Part of a small language model's weights: 16 layers, 2 heads of 128.
Each number is 128 + 32 x the weight over its row's rms, rounded and kept within 0 to 255. Layers, rows and columns count from 0. Numbers have three digits each. The size before them is the row's rms in percent of the matrix's.

# layer 11 MLP down (transposed), 1024x256, rms 0.0903, rows 148-254, columns 192-255
097:135161153069108145120075173098118171097143086128109172100068113120117106094104137139088145124148072110117155216140103115131206140117154081122174128174140162109137106125166145121125138162139080
103:134114167161150124111088165170086067161211118148145135107129125126121175129078086055109111161111154177143133156138097106038136147086141108113186110125171127164125107130126163143125114154152116
105:130141118208115115140083142112113163164121165136108151124094135134128109153185109148121096113098115155116120135169165089161075140119124112217169047095103066127079144117130061183145113196176110
103:090135194142052124155116096155141097129180159145152111135129091163110145165143079085138109108123132133193120098121148144115140173115134168129138148120114132114112083153179138039208136117130120
090:109128120255122115137116165166136091126161154122104206126078126164147155115128154149195125084164133143166120157143084137146143112132130128141157129093130126122170167181147053152169150135094101
106:108095116157107175120099084125127151108139174094094134162165081199115095156136131109120146088154122162127164176097145122163113121101155104157041125143150066021091133133183106163070164094114190
016:144114088137173139168103087156187139090093071136113119155094101129124069144151156143133105146168137069163155137055161146136132113155103093152139168148122150029114152175116117144141098085040152
103:174167122122121127151088184104128111113171118169080132095151106127185130128120144106067118081108139113133152157167162151075135136088123144127130136128112125097073164153113093123081175187101122
108:101214107156150080140115148142132127126104106166156126101116092116095148120134109100161153137176121196122158147117107137086060130141126096172119111111115119043124142132142099073164146132160087
023:128123165159117142122130124151132076136170103195096157178118111160098179134086104122137111083106192136178109105135119111118131119100161131154123141162107067143163072165115146121111128120179159
025:153076109139131102123117132129156152136167126087102085124155187104104120081130086104127153104169083161137127074108125106112135164057127149149158084145095079107153180168131113121141086074133124
115:117184097226139057129137139133170131150138144083100119148122143159166129107140141152100122105120168105159140095146117116088097174138137170208089119118163115155154154113112181070122132156183130
102:121152129255172181093160151102132201108097161122151199112145171089092083089166128112114086153088130098144065085159135103085113076138129117136086160098088136132115182112130089137132092104184156
103:150151074186146153141160141187181158149172073191080197092097095140112136144099071065140134176138076075113144087092109118152146065194146183143095167131107165155125152138116118156105120119080098
108:156141096145123149069190117134093164160119104134120109101102101152128157128119144077094136137116095084099097149096096142152147118120113111099105089106110141074171148159163140137116072095074126
017:112087089116140155099082143171125142170111214136096157189146166129144138169167134117131103118042119196144137088158099115102138114102173117061161118094112127146182135105174129142143051137135102
103:075117111092147135111170149124147137153079121142120102116106109137144162144104139090162114128167091141070090133106088135086122092117126158099159113123108104152148128214133142136156180162131115
020:118142099101140167183191146176190120153115132098113122154131073100102134132111111095120151217129112103126182128131122111114128124159140111128186140139158167080155128113082130115150127162159119
106:106108077232118144113170074122135200120117142118127109156127153078180093151079167131129140151090125104095126082113153131136118156135095131131054137113109127104103160115094165135081112162130088
106:080151142255110152102125117098202105135135105101146146152128139088134147096160142123116142057166146124130151072110140109109179154091142096122082113147118135127064141081127111113132076126098134
100:131106167148174114078154177157119122125117103146143100101165147089122148095127157054171058108107092136118130138165135137118149127144137138137109121136124142151095118129126106102057095138163135
105:109148156151097075095104105199135132090120133140141109111049178160151130144164118134099125168144171186128080188081113133131135088164120142177060122133137026112107127136113100146131139077044160
111:115096069111074135159109142125110144132108093140127126155125139123134147112139160096196081090237157124131126196163129107140145121152130096165190188168148166157106088169151130091157092178134143
110:083164145255162090109120155097143111159145153172137085152083142128130130168112119110106152083152129104138089176181145137103110119153127085144150147151082101159133053139077127119135106173103152
110:093111157133142098106124139156108150180126110169103211111142128147156114136078156114079155100140066195171101085071067125177165211120125139114142158141111135079092139144075177131136121147114095
106:133098087082160123130157159082128109094107111165146085109132094108150104119162154109105121138129125132116197153107091140158156125148145140115136183113139174086144144116141091097152151135135110
102:155156113212178088179138153118147149104129116116109131168141153117140131077144089129135164155097137143155147126093132142087145088097130063156152175103068144053129117102157104116103127184129100
016:140044102095165183074118159090126136160140119168062107159136123136078114149094102095162161205122156115182092086181148147063103055106132128099129068130092130071121107161094086126155067187094135
102:128141136255140145138153074158082181084090131123114127172111184108156049126109107146140121154134135186143130144101168144171159163115127150146171110102176124102136182122143129147162132108156114
104:139147098255118145147089084121119071147126047117114155076123168096060154136149120141107129150144104131121089112147132158110131123119185081168138133096172115128095180109158137088044144129148159
103:054125127110129129136094131109106109150169113153119197153125054104134155110111104161095121098147090136135165116162152120190086167131040101091097104103115158084162171089180111111080137112133111
099:134165083157110153148121140134123068155172119119058070130133108131064161119137156071101078161124148117179083180175184126107117127157140164114101057136126177148132163094131121107089125190141068
110:096123134141091178139084173096146151078094124133064049117098130096135129089109109182063170135138134108046118087115095118143151141074100123134106137107184192083140090116187115101145149112118111
099:190160136255123130093124158151136148115143101126084140116143095116132163129149133157150151126070110088134190125172161119092117156139139121136114152182103140109114192082102095159135140152091107
104:117103095096108150149153076131138137141090128145146104134140117109133176138163067086135146099105147100133123202143145126166115097201169183103150142133170105139137116159089056187156139120136118
111:125098175109157130112126146147152113062187125091139056143141157082099096133123152121116090107078104203137177091093123099116081136129084090138151159123066101168125166115124139095169145122144075
020:165067120157078138135147102170166086107105153149121051203165083154099166114134110131125129125149145130106155163134177120082170133095105080140171110128136086054106146131123089097117173184084136
110:068152130255095122116130157109154159146123145182133159153218104140112150157079109123151111166159102157119071144149144208070134100108090152152185107156166106143162064120136090125100128173142204
107:161136118136165169136099118103083119110153119246108066130124115124119145158163124109131169115160097186130120114149101178050108118147124146143113059148152114126137144092155130163098113125178136
023:108149125171109095096142123110103112122079097098103112156105174145123123103136162108145091144099154113172086157060179122146151188132167144147127147078116146110134156104115153115144121177117089
096:172099134107115123099126165106134133158130116164130105160100166135079070126118128208113117132142109075175151163134169053134139122205139111086147170132105144133155129172122132132130111085142165
105:121086115208086155173127092157135168169137136129138193099176196119151174107141129159156089145059131122097092160177101102132126173166156130149089153117144127121115132142139169104158089193163118
101:173087194203115100102142120096107157115202154111139187126140187203112106081125146072098145118122139138157152138113116117168123127120097143167147178191133161058141140133128159100142132182145115
104:153150131188153071199200125146097137155150101112161171123161074105133104108149118132160069120126067134159231121126160124136109065118121081107116178122161062134143087135124172113141133124104121
103:129086151189153078129116088136184110170189144144102168120062170170079149111142139139101104087155125096158166152096084170117132135089162139093080154102117171141205149126144184135166142129132152
106:152132144195078144120142099132152123167123163154100146134103160094141082143090162120138107135107125163158138177156097214081142197128100134151178105166052087114165176062135068082140098126150115
100:130083137255149101135097127142132104157203139098082119142102132167141147140117138116141123157116119103122106199103155157115088072115150158088138147185127146153135178101127122143168139117130139
099:080187182088125076118123157124171065119158119168108105107096112136173169175192129091064092128127104136103106102133104118108097102117142166167079105112152144144183189156151151112115156161168077
108:142121083147100150160180147166116107187154112181119099115101083137079151100182102109099074172147149131159110156126115132176116128132158134176142127107129097147122092054111121137156095168089114
113:104131149255132126142127095126127134115104129172128106185142139150106157178149105132130172129149158137115110097124158138103166183110155105117137142154138150131168171114102130101140137102162199
058:098103113086145099086122160134141132089122140135154094120149105128183128107117164151117137129070087112095088126163204107131098152129141086129172158124121208044158152062116160137149140116155103
103:177152121126119117122115155083109087077114175097175157124120120085124081103120078091155142107132111130072105171127148134081109154170192152165093104120074114109132154135098176070165152136091134
108:095160156128081105099165097170169131111129126138068117155087151115130114135163171108179148098129071131126136137180140164059080120112180116125140152122187141172099161086141140117108137083164115
034:119138082119175174132159068115059141119133157079131127125098111126162105146144123118118136118188117159109096079101175129111104155096157168117132115112150139119074156073120119101150153138141190
099:127104138193179131117121139149126136143080109135138118143154120139087139148163151153193132124171086123126095028095157109128135096150149126108106140190105072081191118114132107132130154064092097
109:098164107118101089110130029076162171139117159108103075083125103097114145198137094114058116059134137145114088094146150120092112085154131120108121041084129140115062118153192117148113149110169132
035:191186193124136087181129142157130156136177135119150142112145121137141139187153092145089146179190088134074153110101105150126111078113158151160093104123162132108097103126162138088105160137104079
104:119138119149188073124100121095081138140144177184157133142083135083140133068118155082145066125098116139101080135132117127150091131122125152195130092122155105089146131165182132121112128116110158
105:215143081165125104185098143124091117112118138106138109161155100152171144136152159095155118155068142130124143081120097117172099172119103068097063119119099188122130108179142129136186123109115142
119:176155159155138138128168141177076133182104107121122140107091129168135113094123154159130135165094135114121130158095165174132090151123116159138114109146069134064146100169144136101159120233162164
109:160130129088119147116127119104086099173120084143176135094168138136094140176131131118100169107164111171131115107179156122138107080165092079131079113130108161157165139151099141124116102105127151
101:137105085129121106121100095158094119143124127202075119123153154113097124083154211107160134131194167133123119150165134134094148139152130103114142149115113129124215111131157131153065171124080127
121:118128119086133116169117087085082161066120139094085187102117189119110161145132118126092104087136085116120096137169108080174125095125135149138144117204145131169087123101139167188131082186143107
110:162140162183159062101095131140144155107149143123134120088144115212126131091141118105104118098116135116154107136177099125123157167120106123128107112193124092133149112132137138134145127140186111
105:119148099171150168158158137174090127103149149145090091093123180121090155146112090105054160122133199098145121137078143122145146158143178131171145209121091140166158110107128132065152137125170159
095:137139104252088148151131139142112136115112106187088125078139126148123188101114154196137092143126122152172107128166144166130111114128179123119090151097102142149104095139114155139148159157119162
108:208128098200157131160116155111098098122150131099088125108160166100168120183133095148161138144154140098135161156114130149088120153087127110114168087157204107109066094141153219126131116112129124
102:171143151202155172134134122178144068087112100119135135165142156091144116134137162122111128194120104079142097092135185099119135162071142121099096101168128133124139125127129107101148107152101080
105:110143151128166217197089148119102140147129109115167169159105138120154146141096129146081119135111128132182172090139092124099033125156138100139146081192120081111094142161135127147087127121169218
107:061184123123159142132059145140110139123114146161135123138071166151122140126131156167174132119170162099134096087154147171109134113116108104093114132119091141114107176132064072109128183132134195
103:109129140099080128138085069166126109143131132146233106152203105146106134190131115092168141172125180104141127105134109157144134186154140182161125167106104142121118115128108102113125163143053136
101:164132120255103101080116166147175140129170129189112140143121113156135142136121142073125122149109151063119163143107127120103119171152159137134118155167121123072108123055163121100092087152045144
102:145173099130143180110123166131170081079144127154110144151094134095108124143121094092113109097056158109126153106100121164088093127131126128073157105199118138097140148149132145157124116129069057
029:156085128131086132141104130194116139134126169142132082147072097075132080137148160145100143121127221159109084137148160062103127152146191162102163118100120104154157118144125072177133107148161108
106:101177103125132101125120087125163150166135169134116089089139097145049136130158159128136080206143143133189135115122133148120170192162108125108138157136156150171104083136137149161143105133119141
105:166124133158141130173137103078173130131141151139126170162189144082128110143092145086224111134172140116132078069049144144128148177208123153109187037142141121073155135125123128157150090147177145
022:164102088221134167137139120154110060095141128092047186106109162123122152102178139135123075102104154152156177072090073152165159170141121159173103143131126114100145149120142118166191112130131139
099:111126152153153162146139145140111139209126133163114129047193117125113124060077109131132114133176097070138084137161158091099133130199161231093112138088167155121106122142133133115124123088156133
105:092128119134156142138123133119120175129139145103145149188126157159133138109161143087115122118137103175164131123057114088131125087158162158137165157135086106110191134097087117181126097196106142
097:123133148194139106083118115069131083127164129145116197153152122149102103127147175184065205110116123101120152110083149167111176141125124063151125059150117114138194134100125171147133084092082176
020:142112082090124111190128158183156090131156077140114105089130075144074142125081176155095130125075200163100172099174148137123125143076104145127089168089149081105171139161113172154125128114078127
106:178192098116167109132142152151183159118172122131101095140148082176210108132199112157092131068146129151163147116169161109086152099094111114100084104147147139131201129116108088157136125143136146
085:145106137255138137125127150126114145128079135054125146141152167204140131125116147137116128084159130171115125129093109134144158152135132138151135155111151118076165142155152122167137131109101097
106:203166099185151119133156105120149148145182126139118114150149123158166107147153093180144138140125120111135108160090140154128171143105178075090137100102119160148091084088121154138121067167106088
115:126144093141086131161130124119115189107153128063163165168119145117164074099079155122105149206102124096100160141117124141149096131117138069132119120091140136124126112159139121100173112046127201
102:177142175220114097055077095091135149183173124154068121135204133193097127113123113084114159165159155158190139118084094108108095173130156144146088158118128156110179134183141110133135087171160039
108:151151189178173109099099158112092069185119168115086126142078113135131134175142150125152193121103086168181107188157204105099139065172132142147095048142132093112157104096094106231129152154086179
105:093151150154108093132118178138141122114139165128134180160044133125094127080107138094125128107099142161116104120116160137039136172140144094101170100130106167146128143128161169112106162061117154
110:121160123083118085167127096172051091110088159167121112143155114139146123103088192127175168106139083155119150120124164158144037156138148178116084150140147096161147156175122098059126142144166107
113:136166131090171180212155120131098138184135082133153129096111152147126165064187106168132147172143147139115180147148120122101193120123135130146137148152147103102137089098076093088109099194132129
018:135150083114137107099089095150096124097121157149162109065124140102150176177081151085197071145175119126104099154082150112146125038136101087118093118118130073088108150163154138092182090135069171
039:098109109151150097173162060076162153119106139169095108146168046115154191206136133144124162150129143118122162107191100163098148061130164154176117123090100097084018148102115163131127103116091111
119:081129143129181152157176054115157098101108113119080179165186111161107130112062140094120117110092157098043135108166097068089125140182158134098118145164111090037147122096094116096082124137104101
110:127149205167068113100116160149145140068094192082146103163183150022140090141123176122096174142176143155139142059063082137163150140073115154169153103143198098113152121103190090161137111107074061
096:132191160161026135149081177146066129139078179108172151142130103178170139136158181129093165122150086180098142104182150114158118171120111188102164072116095121147129069117113109117126179166142127
106:162145117095154130111132125163090113096088169092135132099115127128106114159110074159126117184138071182141123101118115133157112092153140121078090153124212148088126140117080112142114135133152153
092:101077153255114113139145122154172149099124141163068104087124135159107177131174129182116107110093120160103156170163079126138114069125151114136110180103083094134134109122069085123146108144151125
113:139163135137105065095135130144122163141142082142113195154202096142115101148135145079127138097101113170122120130102125176167104136093124163149134130125120171119178089113167092081070171163128187
110:140136141115073131158103098144163148151117079099168175164157114132136129068165169091211110053161156113163121083126116183089095117127202155159130090088154105164184099136180109214141120148148131
107:190158140254129079115173123145138169102131102191075080128101140152141130097088103126105105174139159072171148104111084193132091159108078140132203122111100110087150154115166143100118119107130118
099:096119134193139100136100083190117084118102151144108107138141147182123129126163115070132135091156111152138102136156113088177108129126108178158127119155099075127130117113142161213175106172139133
112:164102115072099157140093134107096120144143135169144097082146103099094110112107111157142155152094098179117155099130086164110126182150091096113076108165129082079158200091103123136153168152124100
105:099203114255113116097145132108125149112135120102145094119124131096095111104146156116150121137100108105157095069130125139109113060101132145106115164131144047118143180163084172070100126119078116
108:157133165228137128153131131116098155142123108132122108138106155117158173118144140097129131139091123160101103112161166111164096124146143026147165054207123142141146112112137119173132172076156110
102:144200159254119113098110118131181115151099120088104148102103173094184166099154190103160145107155125117127140111113113135124095086101121158202056147114116112088130102108062136081167130059133114
107:099099184107156139159144124107158111102122148145146078149058121128132117211147121158099112118143132119134192160139160164110157177139132122113111146059137072184188126148160091138179154123150162
113:146104186184155124175086087179144172148121168125075070089123114105110118100119036146103156157118076102092180188107152159130129119146146135115146156160154172179147155084104154180088116137062109
# layer 11 MLP up, 1024x256, rms 0.0951, rows 149-255, columns 192-255
109:135141107108100107131126089079115091132096130148111112162128076042086156128072162212146134133134165075135139147115101121108119130115125171157091145060130186110092132151086160124098166100114103
105:099132078143183154159156132137121089101093161151114130150159119135117113129108166136136132073187076130095125124130104128134162104186153095141119224115158147134094133113074131073154109100070160
102:071158100144113149120113138158144114171104162130162106116119123127114106087136166124117134113117081125111147065115154113112068151120165134118136095071120072147101145112153185080137084116119089
094:178115096147104127134088089114100134170132100147172115130134097085105121131145077101117155182135105121079137087081171141148104154140137145089101084112153139174068115125135181110056146111171145
104:120166122126158128174113082132086118110129255125140126130141175135063140115122107166192080142209029092122168152149156126179176155185123117104110128109105141122146148153106160101104089117164096
024:099073074065088142120122158090081121152097181118159081086124096094148129166112113180134164163149114118117121148174121101205176190161120147082095123112161171125123167132063120104091096102107135
100:101112073141132112147164155169111080117113112123113102130128120095090071096111118189121155098185143086100100106089119137139134114170154137097171173161105147107110155146167176145131142113081101
115:056050148106159142163193112096160211144112114169117128179163138122150137133143145147127170158136070145132046137161129094125229082122162103091156106119147141129106108104060134095190164084087115
026:091051101085107166120176164116189118117091150104164086102139108126138120155090177204132155114133092148111103128164123080162159123162081120110109118110167145169129115098127142080154094076108161
028:106109106065131145086151156090118103162088143064182085098147081141107127150102132205132098183158114127114119142148130129123171212142134113109091092112151169164108149117138150096116098113145140
119:073143142120143145153147109143179072187125135115162106122120106168174119123100115119151100123078130083115157117137138084173131129141096120171080138103111207156100113120097115079108112108171083
099:100126121127063116086131071131127100188104175105137115110131114128108221157122162174143181125198114139078156097113152123130116187130153132138157125069181106147150111117171118146158123145082107
106:106116061128109131153062078067116146161116163066137104096160146111093130161074093147136211194134085122084096121125093128100126097140114128114131088047111197163084155141143125119163134170163128
106:142160141109128091065120161132165122177084110048130123135112058124117133134115076130107136137138103130156128084184116130120127141072127145070110185176201159129141121166146178105052141133184124
022:081057092100149123082156134086121098164072157075165094162068123129139135133095114166117146163153087107103155150149143110159153202132156129082088197111156174178112151113113175088119058091077147
101:143154146114129126111119144166082167209080139162141074179144047122151130114089143110146091176154084103076102091130072091128138122090165076126113147090113036129171202182112155103082171090172107
025:109110101072119158078109151124113111124111161099187065109122112114131155132112128172100156139154094084097130115126188122174107141138126103129070105079147144140114182070117159117120048108071162
109:120095131124093134060151103101081147088119175139104097124155139129146159105135069154146073177163125152163109105176095109151101117143118168084094133174100110156144099151128170068178088114129103
109:104124120129156176067096155084180125116135099144207095137136103129113083128154111174110180142129100123115147097153099102089154118167177085114123124066084108129026183083116156097070066117138137
094:121143133110152154142161084111107165129114146139162097088130111110211172140058055113130159198106115120088100144139134145154149091097111155153040132175098131153110082209094110155116126109083121
102:089135160116153115119198112150108054134101070072156074099157066148190099138172118130162093141197097100130100096153102116110153130160124144073053150108195110147125114145073140181185114129064132
109:142100155112106144158149159117158136166063155098147126081098155139091095119126123208162116105176157088168083195163157092152114105080132150160087090178080180180121164135143197160164142129114128
109:061135131124124088080082140043081075175134211115120076168168177107119147201087106131140114139166021170138087136182154093125170126185096135086090138149089104132078131073117119144090126146083168
109:114138111127149177144108140142112166208105097148111119076122120096181122090086187132099141106160095167110092101111025138150182069090141131129132117104093117139101146188101132138112133127111168
101:088103142127066102171122138157112097172112157105164114126077078104125088129147114071187131174091139095171107124187151098157150141101222076171111108085111089116163172067142118110145125099176105
105:133095152137178124095107138158130094108168163139177141145094161096127104124096131088066193157105106093114144097113096145179154103108091101112130153063124135134151155111164092090122065104095089
020:093074084086144136085175149098133096143063131095192037141124114091179128111113119140107128137145120157088139116136122099225144175123131136102112107118150164107062160103162174099092074088123189
100:149098085122125176176188167059091105128116119139162126118083128154146172145114138113062154135121140067132155129127135075137109127107124157083071108137159134128145119079097102098125143140065224
104:108142110100059094158128182115137104109089124086178102076094113074121097200150115137170094151116099171082132183107182156134139193112159176169139160117142110153118119117085124108191156167134126
103:071097139131125098131120168111102152111156210146120140107218095063131096206196100115135110138142088145155108139145165086119181141086113069109152100130154151172150124100155139105136162081101158
097:126119131113156098146145145075100091121136131140165141154083086142150182125071116134109070164088113094118116130105126125134115078107142202088092140081077163121139163094091181087084090138220133
113:108128116094186104134125182176136122167155101145100121097028110159148069113162108151099136150119067096128086185159166053140216125093120125120072087154213089162134133091110127167160102122154144
102:156149125114158147136078142150089109143070107135164131047119084093131095144071095155110151196143113119118166111199163100079169110154144169091111129144142115133120182158121139105152081139080154
102:114161114131122172166151086027115155181089137126170083139165114105141142096093094130195105192146100130154106133119098098088185094130100126083162063187082163130105146146069080103117136153177133
100:112075125112155210121086154120169154139077167086173096153159131108082096122093124163154128150138134088093128063097124076151142159087135155088144091078159117102071195088142177138155105167184149
023:100106109100136185094152135123151142144086177051155077120142081108157112151086167141076177155161116135120096148119147078174129168127112078088110149093164163180076120132119126127164084066078199
107:113165136111154205094097147123084149153051155166153131112117098128138109148039133122141133195129080124126052163117141094144165181129085177140171078160158111181173093096130157162156160125105142
105:128110119113157150144161139125118138173112097151133046115106107103115131125134191146044160138170055130107126142142123106120094123094122091152118175140189139126060156089125131105141118146166131
025:108126103061151165145123149077120110150086155090181085126148107101161150123125145179142115162140081102137110130156142092182156185126105140088139125120183184154094148110091142086070085114126098
100:149128094110093183080160129104132109111155112143125123150079134116171107125150102138178138165203099116111083166113096088147146116162080127101154145138063106118143202161154134152114115145110151
102:078124104132100184129093120113074052116100129159128125152141115127078107140166096092070104138087060055092135131171072109163154141185093080091138151167106158147147144199095127129173133144145141
103:101071146123101150128181134176123092154138124173114130166127131149163158170081128144124189155160111122116087060163102151141129105129109131070103128141179088126060109081072166107139115176106076
099:098118100130084124152134084079170123090097150085112095145099075067145195169097120168207122132114075123196139142090152154109072191186054126092083091170165135112056142170167143086119117148096142
104:094118111156149166164116160139180140179145173093199147158106123149131095128157140168101175139106131128078113167144114100176123169134131082137153165075162156176123174116145170152106114116135091
112:147084131121173153048119185157160144167132205090137089110113156121122112165197130121113132127139129110135119134101148098205115127137108122121170109092154164114146177120135160188137125106122134
104:163103121140099131054130130143098138187078131114182149099148068144155159138185167136082123177121146154145103138052114080167102113127163093125148053050146162146081151165097200153070139091109156
101:068130091126167121111178141065084108110123121140128121183112072117167097165141169147177098131127117118058150161139130150115127121129123150169092193115118100154073116152131166065078122079132086
105:030097147133176137152169124127139128114114148089139125112101104063113169169132163172143083157113057095149072159168091136160128108128159146125121155175134184107062134160155115124150138108091175
113:045158144060073123072151180096085128087070189130131083081164113120090082159131122129108125177193144137133105152098154073104142147120082078165119105149112193156147215075147195091153136088145166
063:062067146100135179097143109065205121131111115036180079125134159130162189124081129150138108145096114124152097111127119181105113110082078134127113088078151165130141163108161131144092129125147112
100:114106141105052135100092125141144164123137096112138052092083115122054092111169127102181151176133125118116141098114097130151106129165124141121094120087154139127085124122156146099173096107165155
105:049115100141101195149178101109069120184134113164149115158133151110130149135145156146115091117137098141115077148152172146122147113143071169160106111142169158170086164163157085102159118122108138
035:058107082057163138142147144079119125179080177131160121162150108110126146120158125197100082150170102133092098165154139084130155178134113112137119168110107146150064129087065166097100124128127167
100:094086086116116124117153118091152118195149140098100134117142116127137087130154145145056054117097110165123165185137179128113193183141122158108162173078091150137128118131153131126137149133155061
107:142136118106077183094131113158154085124116138046143126112145146122120133150123136094115141128123057145127177046140077073107103148117148077114138170098200132159118127098128113075133072147152084
033:092072080070128178099104197125145103129099168144198059193149079099126102153117153151144112152165128111106107140158111101140124143143088122120136150133166143168107161118098166106124086107104157
105:114075132109171115150139136069149110100096093144158109154156082117133098128132156154103103137185138115085163145143158106083150177128114055116137119101142184150109089116111160148086063139150130
107:155167115112148134154119114137074069182075133133189125147157127090142138091125127160140102159176115119128150126167163162158138068093087088119111094135163150187144080198119117136115117145127156
127:155137152103148169085169152113054119165138142073191103167091128079125149107144121140097177144121146146062085153118177086147071184091154063173166167123152202143128128089096163141121135122148145
109:073102054123103127146130105073103146140134141037113084117111095085141146114095193129128166173122115086121110129157116126162112120144120175104132172111086108182075194120111143105156088154126147
098:174125097143092144106143169106131113156105143128156090161132102097109116164082173187148139177134170065099178139131198116098103117081131112137179131047116130170176146096140123137133093118108137
122:123134144128170182162136124148102129119139118162133128190115088153114131152118152124098060141087094111099157117138168084152091143126130114162114155101177179107085167073132104100105044112137109
118:128105117119090152170089126139146108148112187125186065123088087135141144132111118131118129189112119151067148122120131099167129079163140181179054106098091148111040145137146179085119064118130157
109:128118097133161136169116117123112117186094140165134083111100160139097116168083092108118087108121085079128178155113113071088171057154152120137142133087094138162079133163122152075107144116128088
093:136070124134121168133139174086171069132138134076114157177084136094126152158082129136190152151138079166100141102188180099101112153120126120109154154166117150122126150097188152096099129080125159
109:143141122096127111100177151110143087127133121093123095139126131093102177170100135144112118178132139126140147115078112139144126135142195066114103114064145107201120110060137119127120104109076115
106:144096068126191202085117146123101075142148206132120067088134100079129070118124074126107180172066147142084163133170155118157099099111116194167155102103108127175095145044103153102156083125169137
101:114087109133127104104093162130088114171090189087148140120148134125152136134119102151121140161120141100146085180145138057107126115145085118114132087153148104107134182061101143160165079109067134
100:057123119109176112114109111117151071176082145186182084120147114133136135084108161156146194163135137118217168102108109118147179140144125145142090133148117163136076179176113109055135133129099137
108:122089119119104149076100126123145124131130131106131064118117140128125125152095133119074120098142115115116164062131151135164145194148160151075138136112193128121074103083160099107177084116177147
099:136117098162117123114153081096111093143056127132174135151137127126153103201110161133154136201133107113108144115130072082179179123128120157082079156100145117140084105102162119096117136166062120
099:105138119098094136134089192168174134184114127087187119063140079133142180139041125138127100179100123093123145076132138137091187130117160141078110112136128120136072146142128139119116136143177170
033:081082059152139165074098109102157108149058164089171070119104141115169134128107121141112112186152088141123140125160149120142120155138123121139111105102145126162089142139149199047131089088085166
107:132099154106125152124138139117111160163120167134119136147207125135158069085105121186110137186114100146136118129176191089146196149119154123081103139079204136135076100091118148138110122116131216
107:138116104165155168147144130114079138114145134092147131138119093089149078184134163097114104118083144066116100125144133089118079140146153145114166090109097113120154177117097174132106029117179116
025:092097097065160151136122137068128106164102139056216065145112111099168108153124160165074116160127095147096119169119159075140112154140159129094122107082181141154113136137143160075126023089142154
093:090126103124141191162150145126122059138122119175144097108146066099104123136135128117141076165082147082119090057143158140121143100182152151158124133072139109144097129186135127102166116098171104
103:088107100147104159087140202099113129165107140135138142105103149110108115127090159127055105109120108118153103135175109024103078154134114122084140139092142144119160140064124165103124139192055171
094:123111108158110097115196111102159050140109117111094140147125155085127080092061149134106111161100125116090119118199105102152138111127141120139056120125115095222163148064113132154065100108108122
023:084064100076136143112145129101108077130104132077201070129112089123130147111129134163095094131163095124155129138134124084159140129157114113106123165104172093181140142113126144070136091066120176
111:131048112088122134135124123119094110136137125147160099087117162137126113107138148158132174153110145103149149154169138023150110129117179100099183042076149116117062199109106143112094138079089123
098:158127122136138116193145123114152096129137105179120104135135116000108112125125087159132125146134139084135131111138095124128126126155113129085101107107135147179100102103112167115139097123121163
109:146060185103097066121153135130173072125084141148169120148089143120079127164082160176132144211132122117161137158141123134140147144091162071094086176105140173089088089075122148100093068144101169
114:084172130153132102121140136131086159091078157141137085118144086121085164166072126175183136147174109146122116159137172141119133109148142135084117181181082133167196111135088112156099071127128109
097:117138013124106137211216169105151154110098189112164109111113160095103123140133171136145060107112098067090150134157123146132101120084146124181139137061109141115092094111172109139138137084158102
105:113153160127184104080102111143173071142114196118148124126111119120110076170113179148108143106167090174099110179109163072157118060144092155109127122165172111093106129127126119139142104104058204
104:156129104122129129049114126135096062154138153118084091140112095151174186135151129140104070154109147173075170175116131127118073146059118088162125097143172133161154148082109117105078110070144139
114:086101081091118143111134191113148193124079129139085068123106133119147141067146185195120140141175151124115038122191116066161116097111114156086105078113185083115134139128107133132128079061103160
114:095134106155137155139107175142087143134080088125145104085196111134133150105166127138124128123141134101086110125155043106142165117137146095147155145080096116123144125153106186145131104135152091
020:095072097065127137079151156132127118135091144100167083176105084073137122165122128173126111151142084077084089064167153115165167167133144128118096128094174147165115130115118144079165070092112167
041:070035096101108117138135170101161091126078148083203076115141078108142109140105166154135114173142094151089162143157127125134145132141086103101106132097122158128073164085139169088145099107134177
123:135084087098098108131114157144081121159111186132107147161189160125112149138148188130117112125121096074098155130137089114121130090161102064062116072102206131107110105112106138123129165168076167
112:134126124116128132127161140182134100136143160135084138062137124083125165176123195107120161173166114160143176162162172099132076111078132101078128128159179147121139108130099173155103140141097147
090:117107085125115160122084158190167065137102214105136143178100084122118127138114120103103146086115075136084149154141132079079149132143070121099136119106107138164142127118087119144096140143147125
101:101140139091181169106101100083108091145084135120082086163136142065068146168143125166111107085183047105142121169209079122131119154169076098173139152138145134101120153151141146133116142144109136
089:088090128117094150092133163118120077145102119000183123125122137163168086121077175180135112058114133124130115091123214153118147134127083130115108141100134150083196147162123186136103124092156158
117:076176118130150167132089146125076072128097131112179087070144120086180105078179134133130118141093047111062150170170179135115096113142093176120190106136125142130156122144102145128104094144183126
114:117115101127147161126084141130125101152083106140092133079129087096173100172130182170130157131177087095089141146120088136139093141130139079119061118119086100157139177137179137089141133116070132
101:100017113139143132112144134085099085125122137109140130128112103138081181250114182113165064106148102170093096144168123113158094109173143109171064097087191179084137161098062102138125128154091161
094:106148168118138109141111127100101098090151155121171111171057158120102110086117124132092085104070166137171079172181113081172184133162122136109146125088133147147126120119149151099167150093114124
113:113136109131160097146118112129111125112073109112166103150134124079148137160117115091158171131127070148146051108092116102141087091121171060148138088114073145116181148105091137165112076113164125
107:150121125115115109137127131059107121126132139090120121089150096112128092119144144126122066168120146123131083095133150108147103122154194103146054136135118161151114141087061188100114128134145186
104:133120119126128164127112126152118066142107111204144119093116134113114102128076058148167141111205069147097185107142150117148100108111162158106069132128101119159098134042158160112136107113088145
106:148134075116088069070095155148094138134133146081126140074110076130171153131157112113109135091083107097099132191117128106205143094107187169174137084157121150123101178199132184094160134086119160
109:147096103128139111146108172152099134127140134106149157157131160134126156132154092130110114171082110159124143104153206078194192108150124128157143124131215129146135166136116183123136132125193131
120:127092142123141147168177113073116175135082132088139092155103161121117145199114113188136160174130055145091152151112139108147184104167094170089102125099114163148137113096089120158068098152087136
120:109106108100156157095120111113100098123101125122149132103100121091104162117161123202166199208163135163061143104181126129121104133150093115141127072139136174164162138102134098113096127154050103